config = dict(
    n_head=2,
    activation='squared_relu',
    norm='layernorm',
    norm_place='pre',
    extras=['some layers without attention', 'local attention windows', 'paired heads', 'gated attention', 'value embeddings', 'a smear gate', 'an embedding shortcut', 'skips across layers'],
    init_std_qkv=0.0361,
    schedule='wsd',
    final_lr_fraction=0.0,
    steps=4601,
)
Each number is 500 + 25 x the weight over the matrix's rms, rounded and kept within 0 to 999. Layers, rows and columns count from 0. Numbers have three digits each.

# layer 12 MLP up, 2048x256, rms 0.0737, rows 821-875, columns 128-255
491516487510476515510524480477461497511541506482522497513549534518478495480522494493505481455520496514451522525472501482517535529500474484498490511470468485480503484501490526502486495540495549441475490510487505485517489473476514503509483516479515513465477507519458527522445515490496531489490534511546484520469480515530496480477501498510489513497470505468464473459512476507567495520468
462525511476503480544504504528507495495500516487471478512461536524476485466478513526530483520493489474489470488491498516497511491512450522526490513515514519535505508472451478482500484499509475525468483458554523540511439513486494516464493458542479477524471541490477508504528479517470504464484500525471510479471510532516481518499489550523480498511487467522497470509476487466530500506517
505509523507541464500514486482487506524506502546458464494572491505488485473517491484489473488507489451500517538474516487529471530496499436529488494498476504514497477491522478477545472555484549425475475485478488518490516481506542473490468488470486505484482545520483510509488484486514507513524526536526482516495519536519548476534502495498475466499487508514469448487481462508535530510518
524483483472475506502482522506497499488532493483489514483521482518484494490500484492488518487506498519504521515473519509445496482505484526458503512531506530485485506507518491465500482520503512485484528501498480480482498488489498499551502486507505507500472518499512505504468508480468456483495502496496488518518477481519504494504463513498505481466482515461504524512476524513474473501472
511536564510502510508510506492493443493548486523465480495503464517453506517475514474504543509510490515509505538523505489521489507506516519489465509508535502506471487481514494502525495514559534515480523497480500502502462466487483517439502508486518466492514497478457484518489538461485439573472458496484432436421530509492492531464526523453494476490524492498472542459502463525474501504468
455518471498515518525502477486542495482511459491492509467474499495440482476478491507499511502465514526489477504405525499467468494516549478442483551497495481459509495523498508496448461540472503508519504521507500511470522487480504499490558506525533492508504513512501564495492493502489485499546497496506455502509517490541463513541493501484514554522556483511495496525481556483502532492537
514501508532532514461464503499513554579475496497520533493460471567517494526529476510534479504540513492496463534531542539495510469560538533474433525518488493502512496489477477498457509518497516509507492524514506493504524488482495523540558486464495497513500515494490530539510511481504464546458481508514499481524481452507511514530507485499525476501499500511507479510486475471481449478510
520496494500502556501483495512481515490495485503520514545497507498542468507548480496511453495477512489484545511428471471464534482510530469482490522498572501495511493473494478484504488445547504545469489478511502484486490516509472477531489467479499506514493506514516505477476447504458484523490540485519477490479573499487548543508527464513489487513511511491506524465528503466485482511517
492488506553542529522428507538527531444498474516441512506495474525476532493522494444475520541487508472506505470480501534491511501494508511511525492537467491511476518484503511496510509503429463502531496491472502513494483503459512541538482500495493559545469521490473528478516534520501497491491485503498494502517485515487490483499520514490504527451526472500526518485518525487520494496498
528482497469486510464523498511520532489533503471528509498444487472506451486505481514507491540451490479496464524502476475518524468470469502516438490516489552491498492487512461526528494462576503443519464522507500502545516484524509532505537500468476496459503488528495536517503509483491477509519472487527463487487520523464485545543476512466490492471474459504479477511538488448545504501527
500478476478526475514445503520474510484502522531496512502474517509480478505493501491487510490500486488512520484503517511491513535523483538504493520497528509506500483479523487477486495500517485518449516484500488526499489510513458554499519456504517536473512486504486509549514483517484472500528490514495482499465487524500471498480496464518512529495558516553505540525499521513518496484520
499492479501510476511497516541458543503461531471514445509520481479549493526513496522475507478496462494497471484507496506447538484463503486481467506516474551498499462534466512496487509497472505492481559503489526497510500483441521550458536472534522506523495489480482482470533515551505485533471500498486510526511512541512518526513495498461515480498505498506499535507494532500518478507484
504504510470506476492490480516524530459489508499529483439514463520533495471506485566512506472502554525517463516461489477488500468498467490500449531493517470491508511493491482518529483558490480506479496511485568489506533496488508500505515493503525499495486509475519547557523499497528480503497525472488454535520501523482512507488508508500453541522505501480522495527506518489469460479483
477532505519517510486503425504448521510486554473506484539502473501470500507533487498481473486491544482508532559493499482463520486502506506487477499531493470502473505519473533479537520451475486581528515481522511522515507495464481524540494475535501457488488474528499484519490505522519498473498502510519506521501460484554525559498528538521513462476506458468475497485480503523536549502473
525548515456531508508477521516491518501475494495469496470482499482466477483518459508463520514526534502483513498486498472513523492478512501514495477519491484552457485474441495488509520537517534494522494544503505518549513513580453505509520518529499526521469524455485539543465477478498538505466502552518483512441492480494453504514528464499521522441493504508485506508452489527512471480501
480491508495544507487513491535469490462492513500510505505504528508459514472489493480491516488462537509487503518465498451472467509542476483525510513513512456501493493483542479496499462474457496509462558493524511515455525502523494544500526502480514486498470523537496447498472498484501513502469522541488520481515487555499501531515501484550491466527501511503514497532490506511571503460529
498498504490518471484486452496474487495514510498482501468473529489523483518539485496502509501485471504523491530540487509523483467540528492518490502518534510513516485541491508507496520508518485492505468491532495493505467494505497511477527499502463463462491537513480477465508543509502518479539501511497481480488510479513506483508483544550485521482520487485532534485522472498484488509485
479521468510488509521469488508517439483516508488485505514478486501521494470488513474508503495500481497528515530530499442510520503486489533465509504497551549591500495527515464478475500516519518510514492460469486532487516497477480506503580475484528506528489514523500513517517509534471457496546459499519496513516476523521533515501473506497486524523525489490512506512501517511515539494519
449528524557513482529529494502466550472476513517445449450522499472520479543498487496512508529505498488496475517513486498486510506516476493478476496546477520540548509506450502503530532552533455545463502508511512556476496443510473476466523455480514465527495512489430541548508468477460464510509503515499503541478489463475472472438507528498482503517597480467509475533481529470531487547474
466507455530509505488542540483498533448483558486477480498513549509480462459511455515538537502543519498504514494478450502561485484488476505487447458511520552479510442523502501503530450500486543534482512485532469522516490515527503552480512504462517489521465499452508510536503472516465468493452543483546460520464543522501451529447507486450480484506502511479457518485535520513465528503468
494509505452517532490517508531445517489494492500505477514451495472484440475489517482461546506513503536503496506509469450505510481490551520488518542504543473513496504509521547479485514551487551448435487468497452513508476467511513508525533520516511508569486544520505578476502477520464534556479493489513455499509512478494520534513455501549458507516489495515468560525489466505462501510501
482549469553496520459514523518509556520479501478479478491510547546463498471495492478478522505527517487498467519481503485430528480508475555527513525542478509535490463495516470483501492476471466490518483499496484505486491473471512468518526512499487490484487477496488573495520518468525485503507506529488551513512525494518500511498514460513538500459491522475485523514446480487474454516490
574561531490535470481501532492488486431513508488512492522530542495536481477512500463501507497493481511468523542523491482484471511520524494542501516535509500518496483491483497497530478503501525461447474489485431532543507538493508501472484519462530512473487519488498524497481489500441461533521517523522447504481506464508478482470455486489461466487472506500472506503492464483472518493483
464504533523512492459541491472486499528480469507572490499500487521509482492501479491485503484495510538515499482466528504495488460515496496483506494505530456518490454511448541499506502522508523485498489502503515522506489543528505480505488509520492520482534546471531508560499524459551507513497513497513518475464530481544515478453472460498488494491463531519436520540495498509529462481490
459512465521495486525457503513505507460519508482501473502535519497468512502498512463521514481498491507505488515461510493501481503535538497493521480465548505514546493517467508488458491493526480501502494521439489488490508433524459520504522519489467498533495505540479473490498513550506472523487452473489497481470539539497494528531473508508486556494486525503473495531493498471493490538501
494525507511499503521523489495517490519534523513502480484457536532474484481466502513495531500507501431522494480505482498501496512480506468455528505498506460520489452534514537508505486480453541509517494481451517545509512466479507504526483490531488525516492499522500498508462526529490513524489486472487509475514540514508494492539512494522548484511485476515444477481454485469497513492523
510534510488501533489469457530483488510480514492506544496493509470479465526487502494479519545489511495491518505506489525505529494493499531483461548487523528545499498500519502493458485532492493519481488521501545504540497510501490533471522504542504438528512478502478520518475509525494496505482497486499466517498493517507494496500493515452463510517481491515517497528504483474470506457432
500577526472533529484477501477483511486526476538528472488470469470525477496527478461510493535480516514484475504465517503461454541526493515519508524518489540494444520464461494486523474554510515541441490498526515505536475505479469509504492453531526553481512496534437499496453533521535481504487475483484502496509533435507414531466482481575545530447512498510505482488519464496479504522489
503489489533480521465445464496518525517526527486476520492478517505504496491516503443491523506463487522516522477515511509431490505462478517512482463499491557512492497541539521513481523523529490480463501508468509501519518456496480522519527484529507463532468553510510478499476472476495471532486445472506490510521499506521508527460482487549461529493551512499499490502494528472518532465556
528491521488509529528531464489501522487479470516532456501472529466487520476540469468482519523487528493479486482478534534490505495493528536517486536493519494492493470506495522503490474485483544481501514487463526467497474482452498482480478516514486461522496503522449516490517489498556508529496493523508521518451531471473443511526502505534534518497497475527490513460514500497471492480470
436511512507503528503551498522480500459475512498519459502500499507462467459478504525512467504552530510513530491487486502535511480490496511475464468463507507480529478508503497534515450516464492531487458512514491501501541531526467460455549547507514533491487457459492481508546492505539540530501497473503500502512481507494496495528482467498458504521515496499475466509492500503513493451475
485557539513533522497508453514492482487547527498489441459540515526476435510483494520482520510503474476529527531492448485537514497472473488520509531505452518514470465498512541511492496523514480520472513477540567532523513459512544490484488501530525464506507493510504528516459510482471491486479492498512508524464515476541497519524529473487501510500508497531449478513490510496484503501499
456549518488524497475480497515505483495472479497475522410557552551499520540498515500437492506489517527466505501539511505483470592508570494521441506508489528476469482495495466509534507480436512507498519492499559515477501489468521513489489487509511512531524524545503504542513509441486507473487485511509488466515491494487509485484482488539511505434509495484499493479445554458515489533509
443511531494478492507525535556421485541513482508504530472528530512475493485511509503493536499504544511490503521520447429494514478517541506484569500518505494529465504537460474479494490516523500494503523446538501520490486496453453502538511495502518484476528548531481483536501497473461526527538540502499494429475498531552505571484466480528594507463532516516503512508501532486507489493519
506490485533439517509505469530504519494512513490492485503536484486521456556480496461508542454514473461459489543520448453507521483540517553472536509531545470514485465550501527471487458489530471476501470517483515500509489493497483475502492540562469472500545522504466506494461503537504509474495492474510446472492509521507435509489507503497510495521520508463501518555515471513450491507456
480501504522533487432482504506469488536465512496520470512460525519468521521520514481483544476535462504488506479524496529480528541501523516499490499528552492519493502480534510514501473522535552514498488464452512510517498481506507512552554449505505501476466536531460498543505459538494517549468496528533494478527485505494462537507473490532524540520484487498520508544481449462543499504484
529510487519503478498477520483493478459507473492487500453501493503490473494476501509493475519509480495517514512485479503448475491507533474477505502483535540523488477531505473474495477507519499465489520497478514476519543474493492486478512504502517523516488505512484475494493518501472498560514523490507498490474489502515495533492516491521498502484545511484476538499470493511503536510477
509560495533559542446493497566523516460515522557518487487485469492493420504499528492427519548508478511533476501530499473523523516493511534509537478498510538525490528505474533503485498482468523461528475420509496526513558508479456494501507487539536474456473463502496468554493490499503490444499476504480497465528508506498527503507495531446553453461504485476516522492516484494499523484499
501497526502515510554477467516495484496498501494511490499490515545474498491498498499478485481520550471525498529511499501511523483497512507454491466520478460476538510527501478505475467528494507520545486531481474510510520505473470482529508516501535480527487487528511541491513500518500515479527464552473446486483487500540507538524519534488553475520500462461489485504494490403481501523533
488498499475504514485498492491482495474543501550499505468527478542521441554484447477494486471507493483478481548497479465564483534503505488481507520498565494522502493526525460453507497484492531548470505493442529529502486473485491514498560534518527520483479478496499451490480494509494488522500531541537517472492513545521523526516505465545484469478503524481489492495473500494483533441507
492520476473500500469509429486471506486550487463507492517504496526425448565483496512475490477531542506426537551507504495496504524488485456499549507517481485549471497497496548528508500478521530496525498495485500497519481478461461510556509525498480490473429519508490499479446481491506512494471497500488530524508522496525485497484499438537548537522493483461487485491478485474493506515456
461543516515529544528498470541488472467494482508506509542498513574464485493511501482504547497487492487528506483503500496505490451503493526460517514493482495512512489492515529506520485522511513545520535497496503497528502466529480501506501501515469472526495494496447513513464502516472485508490511454470459505491538530513479461523524504522544473478497483506513484494505517531503502493480
490533518506497490513515455526508522526498510469548510458495507530512524499520503501441479491485511540491494493535478499476504481520529539493464483502530509542503539432521462513498496571480487558510495520519503508457496478490473501505503458491524493475537500537486468478495493523468508515535489522491517524481467524535504519502484544494505527514530486491479480504508526489487542488495
458480478513486504487447522504506492513497482512488526523490499495524463502502499512512487520485522473505491494516471510462494482524499467507523501519516536480487517484503499508523504487466448497508529497532488475463476530554494510515519476491488464532520489520492523482516503503489481497495478472496506502497472470495485534515505494487503475498510506504512488508514543471498477494504
484508493479482484511423443521502543488499461505511522531435485509502483499516484511466510482478477458489522533415465496525542460501547507496516474504485506465493515528487518490503507529464506538543447503461491526484497533545485502521481497456497497510523488515488560519534488488515489476504542510482479553474491518479505500551507516527474507482530460479515480510562525473459527518549
518474533476497548495474502529472510497470490506503518457520442547511469482532484463452515494449510544502445509502491484508511455493510516472511517498493483550520437476498525534451537496502487536512535533492555517498513467510476464521515513515502538546499517521499515513497507476504496509504445498498513480534486468535497508498460510557453448478523475529478547488546519511531453500490
451509489504517539494508505494499482482550521530488488498512507522444496528491486477520482538491506484499477490438493507504489462483519474477505543525492527545500500494550518528497509481516470508487504462471523508505528474535523492496525486484493506540489510533509536496485503475453513516476476500523500501507505512541507502524500520501490484512491500540450546479510502477477490480488
520487511544457519486500477506558513474535499494536480530536571526539461517561493527516509480526488502457515539501516459496496485506517474511513529517478513536473510522495505494528452512482542545511486519526500487496469460504542509503517522498493460483473498528462472491513510482518480517494559440543493449478508528506478471491483443525481493498524512511500483466525482480541559458525
472516503546475515518503422498464520530466503536486535523472478513474494491513473521490490487515507503487483527492513512529466499554504492454452435483496526511492473479487526526504464549499504495477475516465533493519539483494529511516477487482498499458449536527490508505516497512497522481486511503540512505477491554488485500505489461490542514503502502519504474464519539476563539521549
479521508474494494471468541509509539496488485527480553493520522480549501452513515530482454455499519500496481487492521447508498490525479526517492519520500493511494541516482521503496486527520511533524503510478533519508497499556498533496532505462466475480499510516497483498465556515528549477510483464475505492495506468541491504523471458541486490522468458482518481527506503486509498504493
499536491502499508536492487535450538502527515447532492545502503511453497529505504493537500512515494475510464495496473504502509479520470466513491521560583494494514506488473495462451527521440546537483450493518500508479421457466456500493590475510515495528521486484480518498489520477517469570552495487496507517511508507467517529492494488492523512521539491467500514466513522470519511490516
525529498489483467506501471534495497514518537506491447499518518460522488525542495490531506473526558496502507496473493485547484499469540520465487481479503527506479456555516446516486425467556512498505493517488477507527478468427509525532486530464499494496473518539503463509489552501480512515512466497517489523464549495533491479436487490498487490490490498510479516479503536526525469527524
473490505507504523499454483537507460479471477503497502456474497502486509531533514491454518504470506503506514483526505481464523477509521506516492512507489477550514472496480490483468502483508512529522506494517504517551463526497491534531552480533491490520480492498480492530511496513477510487511466471487486524442503496529524528499491460538486526530583487501515533457484554479495546483491
519551510485530488486498521476493499495515528523500495505541487501532486505482510474452507497505501488480474453499495487521537524516529497452522505545533494487518490520503458482468528517528495505501497488532538484472510495513452528455520459547515498485514520494476574512500481516472498489530505478504512513510499497510524527539522483504506514485534525517520525534489504497514460445562
495478497495482546493523481531461562536526464482500480520489536533486473525489508478465508512509513526498458462468481486496500492516516485496488498502511496550486503527464505485529489499533482513449508511481515520477453488480483489486481527510520490511518544477517525491531519481547502492500488510503514466497478518578470522480515496463514503503511491495471515510504555483441506497468
# layer 12 MLP down (transposed), 2048x256, rms 0.0667, rows 821-874, columns 128-255
475480489508518479517486537508546484457483513514492512493486494506497474480500504468480501536495485465517466486501506529480495475519526492475524498529515548505483528478498525508508491465470456542488529503514474509492524559545474478470514487511480488528552490480511510506517498503502464513478488483446506478518484485459492516538494522481497501480521499518515520558518501483463488473492
509464543518481504475543504464497493506490476506518483491522482496474496498531469471497505478497545490466511537482505495513476476501504534518470443529489505466494524493486473524493538540512530490520484499516517470502509479514498510514529485454494505489450482517470540516482533499491505495461488499476477505523532526563512494527500514478511508488528526482498507501468475528476513457525
531518498482515484555494523537524528493466500463537520478477450469543494453542533506494475541496490478503480536552519498481468523510515512528475512543541519478495482496527515485494494477476477496524518514516539497501484492520490501469494531494472475472510500530455482481452510512518483443543467455451525427508497500487475494498520501508485533508527471504508477553492478493513526504468
488531509500482509526507472523518516509508507514514532505479516481511502474499497491488493465485506507488506486523520520472493493535495476487523518513511473508501489503500490523495516484501508487534510522508489474527480515507481519487481504459508493471504509504503495505522525526523503516517503496508495490483487497469505496489512494508507520511489498499475482481475487483482513501528
498516517468485517475479562504466481472466533483510426484462482466499517475507497518530485528493545509471483511514502505493526482482471488522531495491507503535527502479495520463482522498533534519479504534516536475512506553536529500553517521485451523519517460534488499453498498550491508483466496531510477529502493514492488489519498451508532517498510496516504484492498473481514498543519
533479491507466542492472508490490519481461477539449471533478472459496502499518510513535489532521458537471492511483508480491491479464526521532517520506489518530539524511512489519470490472506495516503502483496495495521517496490494478525506520503514519496453477521506492485472470482504505565467472504475520478511494486536543505486515468525474549485543503468538533503504478504492501531465
511473500526504480467508483523508471546531453487542520543501495509500483496542492518506492457480553542511470511491513492492519513532523465455490453501481511497545475439472530542497497447506507502481474536455487469426454479489508508494472500459491526466486484504498520496545501481470517510535490477443477481531510528485499545498503493543517526508519526465496523501503496528495473487504
535475477484476504504466513470545517512514455527476486510525530520514507494493485484513534502521492487505486555509536538495507488526536473500471513494496506514502545469522441490530531486475497470541522555522529499517501476539472502482490494468476490446504486524504536518469528500479499466498477479523515467462500494465484525533479508490495495528517489485501455487550494489498508511485
469520508502513508471507511497505486520486560482484467490487527465506527486510500475502491495542541505538477498533520501475513487498496494523522492473516538506476445482485520522480494507532491519531464498518488536483503521518505441493529463523534507503463490488507494477481519479475470541497520525495482494532470507502447436514498519472494481495494503474524531507488482506535519466479
504496473501503494525531533502477477529455483482465467491530467538481489504521487496543521472499467511482537552467494489499515529473499483484512512486436454477526504485526474504523546519489521532480491439523470508510471528481519485534535487550487479492472473479494514488529470494502502501519526538466521494480511493496505520463521558474491449491518516502542487495522509498492498483458
485487498526461473487522497499479503470503503481495469513460502488513501486485498494544481455506520541508506496465480511491492482508524471544511473505485483502463550531478531516493487492503511476537510516493532472524517502513517483533497509490465500507495531501523488472478533508508512507499513497520522485506519489469493491485505498511514544497486534481493476502531529508471516509495
471483513475491533471489499546506518479523503476493495499488453509472493504504494504510516528502512516459486512514475533522484496491542495508499520537501480490511501490474513493487487484484485506536513481493494504509488518493488494522501526472510489527523456517495493516474511482500478507493517514513491503493525499489507488497498508499499535497480512509497510499479539514499474516532
508517480546505498535488466450549495530476470517496505502481448470505525479476486489550480511469473473476497513503463475542509528499519469455507506512541486425500533522497496461473476490480450496480495467461495513478490494496495463520502474484456547471510535512521526544476498474507483464501499519540473509514515524467476538517525486486498490484539508500496505526489454468495480497538
507496524510508530510536477493487512453487502515492546518489461567475481470457522469495477511499511517481453498486508510485520509472510482466457490505532547511504507531530506549462497482495472511478517521495490502505473508548529510453497490515455494492500530535529504525518403496498477523504536508458494517539519527490503477537486468480499515533515503498484501510503516475506520519581
521504530501554520520480452498473493466550501478490531517481504517486493469467468485524503449525474509524506527524490571526452511545471479508516503479497558471435442521494506491532494486559488487525510520480479464510507519479508517474467422513497508475483512517493496484499517497496508531483509518492540500578463524495510536507488572525494516513543507502478556491503494498516498523532
503507490517481478493505515530520511513505511498539471491516537455480463522494513514503470517498510516508516488483503521460499495504503481521479501509480537460511509500493486490447532509570508504520506476503507524502479464475502493505504536537496521452507492481465473523502538502490462506518500468445488549556486480470536482466481535512493480511531508491526530532494465505526480467510
534535525491536489541515511543505503496441493472493490494470507488515493516508542546501490530531493511488526495473517536469532523491476501527524504504482525531527536526509513514500507516517516473497492498465474482494469519509525491537477497489502446522514464519489461475513498512508489498468501527511459508472485505511469489468518474469514517521482473548478479507490515527543507515484
486473491495514489491498502519483457474496506505491479463492494479507496460507562464498476473502491503492493478537485523499511508488451483488524501505469471501474482504511528508484488505505510533481496505503520512506511508554488487485497537503523484505480462480507502493507517482519503510499494462461478470500503518530510497469531507520475502484506524441501461504468500496530527519563
533529472514487470530485524523532487504470545454531489481516468466502524513516503523507529459491491502483508471496483488476532506530494527510494468543490490487529497478505466510453520517450471490467535486510553522529488467501519517492524496492502505488497487475509492495541486505522486489538468427489505501455474544513529533507537496462482441563498501465459515519525547416487465543484
520509514476516432500481479512551481537487531505477549495487472545522502452465502512513508503507496520523499486527493482516528511518476520499544464468538514522490507465476458526522470513463503487503490483478578544491485467514542493477525508466477542492495513486502466488525487482518528515569485480509533474504494510465466463498497481506465520507508449501437496495498482488525490515500
473505516500487523560497494512516500508460549499486499513505524500511503486448511493506517507526486497467501473559504466512498493547464478490513500532548556476558457473489468504505540483511484514537477514505465539464523512497502542478491508528498520532503528470474508512524468527502500553531528468523458493488468470529491546538527508479471487487518483479510488529488526523541516483512
452486535459538526516499434455481503541501466499523491521488489542511498501469515493507475497490524517502520468467494481493487480585503574541499485431491497491490488449491474479451515499456478466505492523488479480464460529492494509440520545465525495488498479490481467491486481523514483493486441504510511487466508511458529525524558502539558545535461493440507514482505499530508508492492
455502521530479495506503481514503488485507527513479450478515500493538520481483523514505529499488453489513508480495504486487466523517510501460499494492513516488510508512472551505505545560527477537486472523477519489502508475460500480547507493489526456507512501498474504498478528516517493448488482494520477530566535513501480550526473538522481529469491482462489497488486488528511496537535
469515515522521534501435556484514529497494503509508470552508449537525514454469494498567469519501478485473465475422481455517471478491551549484496507501492561494490507517496485488534507454508507501475499483512445530514484486526533506482483520499530524487476496466544514532537495515493497470505523549496474483500502501515516485543484494506471529479501494482537503480495504493546483534512
480486427492500477496521517535528480486447473487462474517501467505485496495534509496480494520520484490490468499471510481506523506503511478471530514520538545517512536547504507567518461473554481500507516526451532503548506495535501457511495519482477475518479549496499486471476549497503491486474492499476539454520484527487505485507506493520466508448502516514488485510522504528459467521503
538470490474505498467496518487478503501496508446496490476480480483518505500502491517467466523486489493481501525492498532486492524508530486503481505506494513492501534511507468492507473509493493503527508526537478478481475506482512524513529510487520467477481513509486481511498492481492503463513481529510523513493488511495547553506486498471484515485469492487513527517536510491534520514522
497514501513473498500533511515528461511488507498501496502524524521488461491487490480531491497472479469493493461544486506519462478499508529503542497527476497498491505477489488504534491471536487473513465504498468496490482461522531476500481501478473529496500504523463500453473488485481514552514554489513471482480491524489545509490525508494528522491493535467468460492509487540532476479507
522522503491474504502481474478529518473461495469497503493547496491505498507480468545545510449523521532474535512551463475540499527503504499452471498509480487458464509529510520495528532525481491454512439496518515519558462504475543497544561526513521480487444521504481471529453475484488493501472500487472512496512501496480497478534513503507481466488478523464497489498511468515515427540466
533468521498508498519523517535497507498512528455524512512512543535461497537517532513520512495517529513530502501531468500456538448486513509475505492571465489531513538507493483505565518467494505473482494506526526491512528475478507522495506447505459509507522459467542512482457499520528496540521489522516492506486454469494489455497492476512482520539492485477503498512506532472510491433545
513522473514508505507506506465513530508495513526536493517523500520494488472451487519509511536478524472525513493460510506515466490513504489473491476459509458521544513498503471485511442519453473481496508490458497518491519479528510547513488496490537505509569509488495513496473525493522504487530476513499482518511532507455479539504502519509498462498440493495500548489466514483494501481468
505500471484507490535483467525490450504499483546494482466524515522504550512500519540480535540518430466494516483505509448493528482508497506481484503520481518502480520546526513486502528523524481535468523512468520513484493454497498533518462462523537484461478487487469512538490505499572514496512478507529542472470543482569498558533489510498503540446450504484548490515540496524457519504494
521486498490522412518524450517507526496489507511518485491487463490486491545486480534478480512472496535506521534497520513464541503501504538479490501502499508503542498528497487549520507481506482481480510464530470457498514539495458537499484509501523500470478467535477539547546496485494461456482505465466492522504507495483527530506550444478483515491482504494527497506511535510493521550478
494533522495503518543531469494471469480485511486495529468553536537484457537484499510495481468548500514487532500537532508553487489512513499488463489552503502503498491516502479456514492517451470521525485517467470461508536508517534513567487504504509486494498529501516488504489525511530487542526476528454512474520486465483536477529496476515476489512504480487490476508456473530519459443496
521476527503482566497513418507425522499436465477516485492508517468460502461507481535492502478490570545450437522484479493505485572477484466503531473535507485509537535547485463528485532514498582498483499498504497520550430472494517516509469554485472508477559498472481504494494519474567521506525515524475507460530527565441553531469471495503491541509457471483517460488444500513481513530517
506450517475492498532525509490511510508507488502511501517493485447484499496522500494471480449478498512497484510534501549485476534486474448513504463496499461452527508452476557515543511553486531527498504503479541495487499475470473503492492477539494498492551479540477502511503496482523462478517529488510538512492512491500512529498476513476534518468517486475500484493486482525513571495545
554505501527507522520544499503502510495488466502459493465462471503469480587479498512482468508474410505537549528481470474522513517512517503484495489526532480477512507487453500508501502499508496469519525458486498523510528522491508485472488459491515422450501474488501469507465494491521443482514483513508487458503458503520560501476515466501544521508499484466481472543497512510523451482496
496485515491494500497512500538510523508485508545488534501515491511494523515506500487511512501486509519510521464538501484530536518488480511527533516498475453481500503480470505499498530505462496527499477546535528505495486531515524484510478478496506478507497512484498515520514478487505504469512489490470502520487523506492467476506522497481497474482452488485511496490526518510480498484517
494518554527458500497495514493486543513498578580463507503495474470506475493524515486522465515549417505493528460422450474529455554530550538568492511481581468511501509452523532475513552469499494516489524480512467515490495486498553537440502496502494529525451509469518492514518463531485473503480534461500544496472514447468481554466510518500484480552506518464514488521470507481489501511467
519523470491528491485516542506496453501479498484481489526534486543518477481550544506460506527516496533511515465483518523493494493491506501508504475495524493509513543500443477495496453493497522520467514499526518524519456477495512483470489515534459521508500466483485465524524486494514487476508540522501497472510496519477492492485508527494537499503488494505518533453494492507510506511481
528531492489512480472489523483477463523508506511518472496477517513483488507501517497508501533494527513499556494495473516451487475436505498529489477506455501514514488471507512537521508511534485513538490507482504488494534465533513570532473495520440506538475473510502485503483499506505522510482490501513452549510490451485480479490490481486500550510482484498493513478478508461493509513522
539479532459511468489521545546472437481513513450476492502450440498502475509458492476527511543459520520519525493513503536537534495506520455501485489541537528511561519503496492432476489532509467486527468537545491560467508520504491484541500490515527477491479541502493492500537473512525481483488496492519515522496497577504485477467521505497505472488480429498489490504516500509436470487475
512490461465505495476498510475499498472499550484497489487470490513520498524525471506505507506506503496477464501522501516485535536527508513530478497480503461508478521494506489502503489502458491492491530508531529493504481519481520488512502505482484509529501509483517460509484451517517510490493492505494528513501486477492504502492516508488451513522476519486490499505490488467501499514479
515517487494528462477536523520484474557486494493506488477508511462512485544489493506527487486508518474494493508524516532465487528474525520519488528485548521479481484493472476466483496468478491554506479524500530484541500464500495478503507531506486487501473469535509463510525456480499508488549506527502538489497506487455482459487504469547541498521524511507504499472479506501470454519530
508506489493485514494538478511477511538504510497523509533483474514489521496501494492530460481516471504504488538518519498497493506483492481529499513481500487526508477526489482523483504522561543510502491512469520490495493472457494515509511497475514517488487497490511494475461523477470519494501537530505502505501537523519493498484523472516492535497475520518494488486481470495526496545474
517512515465482482529504464496442524483450454509489489483527525481530534521505482530493523448528484500526505504505471503550518473536496494545531508510510560494531505487476546554497531517476526521523487513486482488512521531523491522492523504516512388509457468466502489491518482490527541506516487538542547513479495429529513468515479522468459504453515475477488516487492517509516506524471
491461509447523453527520515520545486483487500517495532454483470469522516485486513493508504530487473519494499490514456548433454511483483541471478453539539460508511495502515524538500488511521516524528502454516509524515495515486504504515533531439520561485479533501528495514477522511497517462480500482547498468492506437445506507499508525496418518474482453493515514482492467455413533464496
495461513464531513484491514477469481511490498509485494498507487498493498495536495509477506508477491454483509493532491499542488481525495499474472493511475467474494467482528481521483540521488486513518496509524529478469507492500527536495520506495499496516503508495483493511471468506505526496532482480502524526501479505481505493514520510516457540495474556531528514499548517491544495483519
534462479501519476496506455498500508468489468457581505457481503477527542495490522489539498500485444500514512495504537527528516472494488531492469469510490485470530486494534504499471481472492470509465467503518517460514454475474502482534526479503471474490502470497474533512506525506498520491519518495495475497523486483522527534507472482498492513491559457519514507505490500489532542497470
551483493539475511524453508563514475463457556513475522542512488515514530509512500487509568514480504526512499532480521501480472482524496475485462510480510525457491503421479486509511569502478461496482518505508482470535484522490497471490533511470514512495505517503509500518524479489496488519497496477492528514491514460486508478489463522442481490477511491487504486516504529541549517491513
476510495527498459471538507524501491510524464525517488479519493480491481515492475478507536526481491461494549524490499491488488496462465467517516456496531512502498475510531532508507515522492560533464456498484499527508494481509522521482463544508485459482514507516462501478488481502484482494509474514541514501510484536508511532457513486500517524482498514503519483486490474486480543541495
464473498529498491533536464490471544504472542495488505525488446471489538525477502459488462493534523495489485501553526522523472403468545540485520482511477544463527517439492534555524542554504480472489512496490503512500509448464523493535532516421510489470477504468492471529468498491526529449524466428506501520499491518498509493502532503458448509475495528530518452490496467518454535497517
486484475495504500482477533493490458488488519503541519506478499491533510465478487492471495495502453526509496524533503534533506495504528518497435522525489488565542531491504495539517529496501439494519431481501537466502516504542474506537506532497459502515494530498507453492530460477473496551477511473496480484535495528495494499485453512491456492517529497514498499527501519500484519526498
499551507499508492537503502521525508512488540516515516510494495528498494515516479500543503518498502471476473476516503542532508519462460488505481498455509501526472467517505497442444506517527484433500468497516505523494509511505520532521520539483500503488531476505476490483473508500452495505531473515499529454527505532492484481481496488489541512507471448517472531505472505515499477507544
512477527479491525479503483496493505516471495461467489500464526507484495476531519516474527510481502515520516489525477519501505469498481483525496576488493459529507505500502518431487526494484553489491514463533471478537514520485514548488487498476497510517539498493482505505482523528507501504530514510503473496487512493512484530499460464507484494470508509519489450478520490505520525504490